{"n_layer": 14, "d_model": 512, "n_head": 4, "n_kv_head": 4, "head_dim": 128, "d_mlp": 1344, "vocab_size": 12542, "activation": "swiglu", "norm": "rmsnorm", "norm_place": "pre", "norm_eps": 1e-05, "positions": "rope", "rope_base": 10000.0, "rope_fraction": 0.5, "qk_norm": true, "attn_scale": 0.0981, "bias": "qkv", "tie_embeddings": false, "parallel_block": false, "extras": ["capped logits"], "init": "trunc", "init_std_qkv": 0.0265, "init_std_o": 0.0, "init_std_up": 0.0265, "init_std_down": 0.0, "optimizer": "adamw", "lr": 0.00124, "beta1": 0.9, "beta2": 0.99, "weight_decay": 0.16, "lr_head": 0.00534, "warmup_steps": 237, "schedule": "cos", "final_lr_fraction": 0.0, "batch_tokens": 131072, "seq_len": 1024, "doc_mask": true, "train_tokens": 737900000, "steps": 5630, "dataset": "wikipedia_en"}
Each number is 128 + 32 x the weight over its row's rms, rounded and kept within 0 to 255. Layers, rows and columns count from 0. Numbers have three digits each. The size before them is the row's rms in percent of the matrix's.

# layer 11 MLP up, 1344x512, rms 0.0502, rows 0-99, columns 256-319
099:155124099143168176129160087136109100136150123144182131135172075143120120072106110092119133102142134112140168128130096177066108081132134145149195108117037179121141147128114153154144118111114115
101:135137131068105170060174098079177118133128072171141143152106118101129128126141145136148105102139150154099146179168125110143163133169102157085230044124220157107139129122110159126111188140097085
104:120117122132084087117098095120066121155122090112091140070146183160137079067185170100086132154120090084121109149136120145130131170146118100175094141096113139118136163097148107091120133135191133
098:135151110168172097102116155122120153130153179186149140191156098107157169153099077176153172089151133129169135138091030091133144123130128142126104129160105095139212089158215122126089140126133134
097:111139069124056114121149082159110146166152173161110160171171154134127152112132058118140124122132183146162120176147140122155167138122107119141182148141163168123103092111145115162132166115054175
100:084139137146157114185132194092122111095107125080082144135163113111094106073176091102088033130120115116159139126112172113174103120168105065082097124178125095132132120081079094118137088115116145
103:123121112169105103123096150144160135131123155114110136131116130127122111111088142186147110155105092174164203101103145117096134086151124099076123107149112162156137169147116118136104109147164131
093:086188108102137149115118118189108112150131181082143130149118157082102099206221170130154130050084117149240117208151137125095136135145142112143080161050096164139169170125129134083154140170107128
101:152085108136198103110109076120121043173101110128165097136100139097139090109109157181147125105051172136131039165123146087063170156170126056145141078154138130147146115173124133095134154095114077
098:125160159131153155162086155172174090146143080121096135192187135188134086147165142110195175099108161125141191102123105166160086077129104167172128155134151123104110121164168149106125141125147143
106:189135147159166106155092105111176118149132127137089173109194058083110119125127159131147124120113124107167117153114091180088115129144196109117164158116093133102131125097166114062149081125153235
114:164104162117117149096169167121170166190117148145175166139127114145165162092111117091099146078104133149107155123139156142138114146135125068164103130123073180123168141083146208127110163139114114
102:131205130162077109070092144188069130118151151118134096138106143120151141142055135082100114099145090119184107091117103076134152137135160135132090094107152096138180127127068133111090128155136114
103:140088171145098136171098132157180079117145171140132049107127125121091090134112164149169132082140128138122117140086103103132127116128133089157115125089090129119119116113097177140123105122162178
102:133107148099163151124124114145129167121113149118122108124078118125060079130049129111121130087138087151174178109150142127132115101095155132115150119126072110040152170163123095113145151111016097
103:132075143168136116082085097155166100159090126108117132138137151144131139125056120148101132083029189100142080125128090127135123161112124086127119158108141119111134113087089093119180155133128135
099:096081143101156073120101153172104103129164033127141162098124113129046087106130149068132111132106069136128162109109125117120116139116146126086107177114136085123084153179113093116158107067172188
102:226142152154128079148079104142122146146133166115105157179111116146116140091092135119146135099175125147186107112129114140110124074114146120073117157158115115151125126085113125122157084137112090
107:057088132173099150101051134135152124181155184197094114145079159120167119117110135148094068150135154145082143112089116135182075159109160069125136144123150111123098143171144104173151168128096084
101:085151095119136166155121120113129125109086112164201143117059136158134170143079056186140096120129132163106171127130127145105150095128112111134158109124117125122108145118132130079155102109159132
103:084137093058133074152109156152173179182152116176082161155131140125086126175131150111045175087173141126192146126191098100141111132132105127126122165095158116144181114109199150150131162112093145
096:149180116072080165172086147141097127103134170159065083158196116070159201143113157083127177124161122086077132091124089118118116140118130145146149111109141194083126176131151144135097133217103069
099:185121118175118196135141072125166096116129153098113068099113151131146152160141108118153110197093134124152143142118138154186144102102119128112156148128160135132180104098167071100186137150147157
097:101156134188096087063118146101156134107074116099120184121092124177128118095148137080102151187099127158112104149161123142137148148136100136164113134174059138140187137146112062149163191179141160
096:206131079097127110132140114093159159094150161068191079129188156137093140091149127145123194087123101168116123125119093098101119092119129105158104103139080145083144110149153079142133078038166129
096:103096072082111090119123107177130142167106138119103142081141092144154134142162126129143054104148057101096095068121186145104101166127122140157107139074128125172143138107159144140094108107118060
095:123074152056133077127127156110138136104141206127077114103104178134154106170106068151160183164172085085107104181137182138117122069147056140113160141149209084135119190124119101093115088140119094
103:181137064107150156127136159154120146117166105181151111122148090119114196101118148021172161114176098102143157137124143144101110110117080114140045125111126134094129074166182116147111159157099163
100:145198115083158161196161126096126100145091192129105088141149102073113168098139125078112137131134119129114138107125151184104112099102085121113107118133142111119104119060150187152150146112138082
106:121123191108123171125182130125066135150094096164111107150159084125137154152180095171143081104176083129124069218156147158161119168112219139136087172107069145127069148152143164125056129079086113
102:114072175142160097137186183149125152133124153113127089112082115085119136095192176090126099144118157133120139216106112126090178133124132122179135114086129088100063144138120134137156093129102149
104:164114121129131137123131128119135127139129188079077176096090064103107138149130130148147120110107128135105156108122142121106136156150159136216099150063123144100191133137136138120154154113027112
099:043091104153121113132149127144121150160145198130130108116149182123129062104093112038075129111119140150117109134135121093152165118138095165149118108143097183140193180093160151167118140126117139
096:117128147127125103132124169118096123157098125141071152132093212116166120073172133169051125166176143136148089089183104075085142067099162163131165187152182106131071138098116066144153165138064114
099:126145122112179094113076094091155098136109117096125151120134159138124168079097070091149117106156151131132074139141147143104105184170133102180104083125131083140123071140105120149030108172143147
100:094088152177123135095121156089157102123148111106193159075154141133149103143114136131102150096180160177150134126120115051088154195126091083104133150158156129089085167121125138177092210116069110
098:090170055077107109136086186157086112131130153130191167120126175150112091138096187084139112133161132099125136144064102126186119152128145115152119127114152160107126147146050196104149086165114140
097:172140084120106147120133109143135167152153151143182096115113144122148081082135193131138155089158126122041149092189206144071148090158165133158196090126112150111172189160162115115158118099133201
101:180196146151095150136096173118114137135171092089135106126156132182103111138143106144165146098141146100105068091165108095110108060114124159132064131106107132157157130155142144119090225177129178
098:164132082152107054102112140091087112164077152082083108123148079150110105124134202111091134086073149126148147163078118135136105171119136131108193129108108104166107167126082161099101109117110112
097:161122144132168131124161114136162071098105159147107086119172129055115118104150114164095106090148131137049157127122112152092103117106196150124070118189107110089108137109120119178136138104135128
099:109133106088123142124162113184134145134169144087115099171155164107142172180184127162166213100133146166150072145122163106068117135143105145122107123128219077120090140057120136142182132132044079
095:136135163091134115135115102123075128078144126128142097180166101098122169137124167124181111138169116118117106150161112163055105120126117097117133126130111108147099118131130148132098150114119146
098:155092139079095178105151127056143107134121136193090189179107185176104146169144142127152151161117150144156118143114192153151185114158084162114156096113172143091114165153130078150120134143095187
103:162168125165183160134097115109192110099097095128139097152138123130111153127131131134100101129145178151139121108127112139155057091082089108117079115089119108153117136137109191139133171123124173
102:174131165197146121074157162172114141096152122165116121145116136089118136161104185119112144154177109135091128088085164152108160143134156068150060153110110128156033116153138192136146108117173147
105:129164122149059114156083135113147197123120087114111134134164162133162134153108090099163144134114114166167184158070115153163051143120144182134096171132160125104120162059138104091068097084138100
101:130129118116163073156111131186099116176124116133201109103174066138128102158178050090151146185097155105092117127120129143152145124146149116112186124097136146168102142086086123154155110161151189
101:167080124112102048177116149112138089160056117135136098122121103092175129100099170079128115106120123104079074149092133147158158144183149148151148143137163150195147099127151154177143103102124064
099:069088140134150121132133105133119121108093109133166148138174126096141138148117151154150167113176107152135136072085068161125113083145102121120163112084097195147112173101066143146137104134109133
096:161149121106176123100161110109130186150143112202171106152120121120161082116148147145069095168129098137139119108132116113152112138043138147092066197130116118148134146110124156178175185148052174
103:105141093139112160146170158174134126159162091161152148039149096115124111140146177156089153123125129080101115160156104145059060109151083163118167124155120098157152112075097114114119174113087096
099:132137144114132093124175149116139102057119150162143141126071131181149110081129100113132117132107129120105106094150135145095129094166138128089126084183155169181100092214123167159131118184065102
101:108109109112167119128160135163091148194136108144148133205122104094145145151148112157094188196155207121148174124124090095074170215098079079120124131148117133103074092117105109209137129084108168
098:144121124123075144080099123155098094123133093065090191087075125147159144074119152126118107192080158113139112071100099138152145143171136138097165110101131048122141130130165162201180109153144162
094:086131150129105135112128067098125117137132119133134062191098148101117150134115130194158109148154162157089102125144076146121159167107146135150112138118108151191173116111138116093136176064168112
107:142138130144117122163157148152101140127138130155127164165175147072118103195126093133121197139152101158140148144156132107062137129099075071125168142154079140181094121166147125117137061073169157
097:157125141098116126183091144110107191187124157161127093124135082157180161190154161171129103063168163134111154148144115132101117178116191116156195113131141105134163143100151086140082112043118153
101:133124086172099100118095126139117144103142119112061120091157125105106124128105142085070120122101059141137042133118228064118145135135150119154113116182105131095126103096157087192150127083093158
099:135177130076112133198139109157144133115124101057117140117109142064163119178126111110095056163161171167092096111119131116184138116144118147129200146083139117128181067126134100148113048157115099
101:145161037176115161191104121133099112131193123098125098127136121108094105093099152097102158161121186129116145090159100130123183126123120119108194102062148111142121130184046099159127161109152200
103:138164169173159173123100129080166163154132127151147097153121096122140125118172118187128140157120111163130090146148146126098101124159084096116131108171121089098107195106180104157124165112125135
099:144138107108119075108104162147091194175125068180099134074168126150099125090095117130088126125168088093197173114139169118165131117138128165103134135130112109199117173136112104100149113089101133
097:088085103176191088129124107090144100139094174051145099101200102127086121144183130133183155132150144137122101159125144072150097156130177166073161132160158117151161101169152125136094145122066144
104:130158128072178165109133105136109129070121127112095100152086109143139053100128095113114089094136032129075120122122172122202105111090174131107101128154128135111119096083134104118147136173147146
097:135180123159149128149132078107136132126121100088108132114159122149149144138187107167142151145098111104104156176108145104192128071091180051137097137085078131122110105092152122151141174187135116
104:111171121196181057078108089190110114086110122124098085124173069106151105056112088115103118154125152115153144149129177164122118085138104114154117144108185150098104130126158086077158126136136136
097:140141110128130165092164163136124148074150097076137133145152164151074099094126074141153123148114159130102081169134145136145170108132111134160052117116167087103169158158100127105150148115109149
099:161091162197129150108089108127137109111126094135188063093147100113087086106109111120116107121096179123122116092095088168129174135171145141176118130110166099097135124170074104095167092118132068
099:147103147158117096117122099127122077089095126159141163212115090120144072085126134095117148124170112093120157129187156097152071135159155163128125136102121143135183129162148112079128174125103109
100:137149142147059183157116164154107131108169100155174119142087125145085136184181147180154149107098160083122115205126136105098170111164097058138118136167188193088107144122151157119141139129067144
099:115142062080091145120153150141068156144079113148144091087057113119150144117179175089071135121158115160155095116109143141114105060124142072119080086147138101135140119145096112129105126106143124
098:160130126130144150113117106072156141140078055117099151143143151188136141120068128143180146157138155094141154168111133158155077063101122157128143125133127110181179157144146190127119137133107169
100:162142112131102083126104089061143209077142141152167138139182130119174128113114062126145128130098077156145129089130125103157148124115071181173123099104154152161166088088049125107151119145127114
105:113118110106116175071143096110119156141102195062144207067145145122099135117137132184120100109130080114131089145099124117168088173109108157137100151168149134126139112139130131064097109091141196
097:105113112176144161183137127133190135180133112192145138091127171130162091192129148139130102170129141116112101200133072139125151092174106078155080170130118094142204176118205146121164131134152134
105:136065132132115083161155146135155112174120109110150168134128102135116169101133130116063068153102183080102118127144096113148129155153157184165163130117117146140085109103124127212121127067147137
097:208157044086105106140132094111180126112093168109093142149119183158167105164094140159108089171142109186087178070128088136133140054135166105156132108158096066141108144162115156116133138175147090
103:106056165154094118131081118135191078117153126107053065197109155087095143122106152103105153111157136092139137117077116158104102092131175147133145154162084084106190126156182130132112086126119138
099:098126184076035115107110100099095161222111124068112121142123132160140152110088128132113100120133075121095078076127178097132179168134131086149111125125130145114089077153105049128166110098155091
099:117100086156110150143140165149114145110145136176207097144094175164150096102161136122068054149171104095127160164094078137096138148189134085124153148131133168102122133153118164150105164140094074
098:120198158076206129062095153162137092140170115153054146175106072113121096180136129122096124130085147104097165086194101152108109057112104121107146151154144110182158159162097110129109120103168156
104:111128130171147060112157148097112156104115124120100122123124116109148152169078080089128097132153102137130113134095139088146123126090127174148096137168163122140153125144107161093134075137116097
095:130094113106101105088143169121114119089115145159152132124127178095089210127184161088095129126090174147117140107147062120150127118119115120147103130111076130107180099160096114132154169162132126
091:065120174199158178036127117077166192079137091130148139107094147148144100096162064202117037101101140131124154153182082149196129106134155092133131158167161124153145100125127133086129129120147163
097:064175115083154036092160070037074115167114165112164058134185047130077169190158122116107111119129171173128170116141159175154199119097166154125142080149142132074060129102105169150113136162114119
103:118121138167105122099153174125122177074143160119062164110179039168124079112089110124132151111131107092123159147119158141196077134078177180101151076123134082138159142128164099176088173140164151
096:127157121071085080092163116094154184127094087133127108133174176103136119113169164115146080118151063173163103112134089120074167138165139139088098078088154145091146169127099133142096143093160107
106:120178180118105181159134178165142082101134128097144152188105065126109122167072147079093122079096114122095131127127145141199133131058148184135095091102088097121124138144113114117108141162152154
097:110185210089172104133158169154118131136101071101083123164148147176099106115118163140108182098171139102115140087181125123122164120108159123116102127134154084120156171120078133133125088101130139
101:087125116120144097094113119127148142122175179076192170153122103109128127170141080080111132110180116163128115115113119096112120157099142118151114156081157112058106137183166112161138114179132132
102:130106076033114125064143153123164120125197106140166076145122138171126116121150177123077134165100165134122157101115109100100106167244106187118136126116145156172098158125082161118109140092101083
099:175136091137070107148150104076163146097152164141146116174141155140183090167168118169114140152162116140154167154077208137138211143110182110137111030166072077117098127090171121107127135192136182
093:146149165204151121132086144152136125068138089170115078196102129117141109118138047108138112097196194115077127069091130164198121117119128155108140114105113124100155131100138134152195143103168179
101:077092106125120096122170141150146171093120149132164149059114074137118089084112147083153130108159052117125146113175093213144113184125180140084151108157110113073131119159144124092126078136122079
098:094128098131124131160095134125136070131172166176078120143099152127111121129119117095148131098142115150120119121092182141094114090144112119114108068159107093135142123103150187131104063194168157
101:111144084098174139114134084058149113095156107155126111123116084125166095120131177129113128168122103188109126133095172123107147108095095121098119156093144112123145171176210106116119129100162138
099:112093140135174127143063112115149107107162111082175108098141108054143084198051126144157131096162093120100109164140109120137135091210133143130077200130192116133071134137102131126105163201119159
100:132200099116139136114108122165130075134185197073135137110042117172167134186073149112138094114105164118078141141153177193139097162165126141147145132138116063159149118110147161075207143145170191
101:155141119156133155168163122136077074153124199080112148139172191156160157144088115139153165167161083112162117144101207154164141100078161118132091075113108111101087098147081129102149156079178150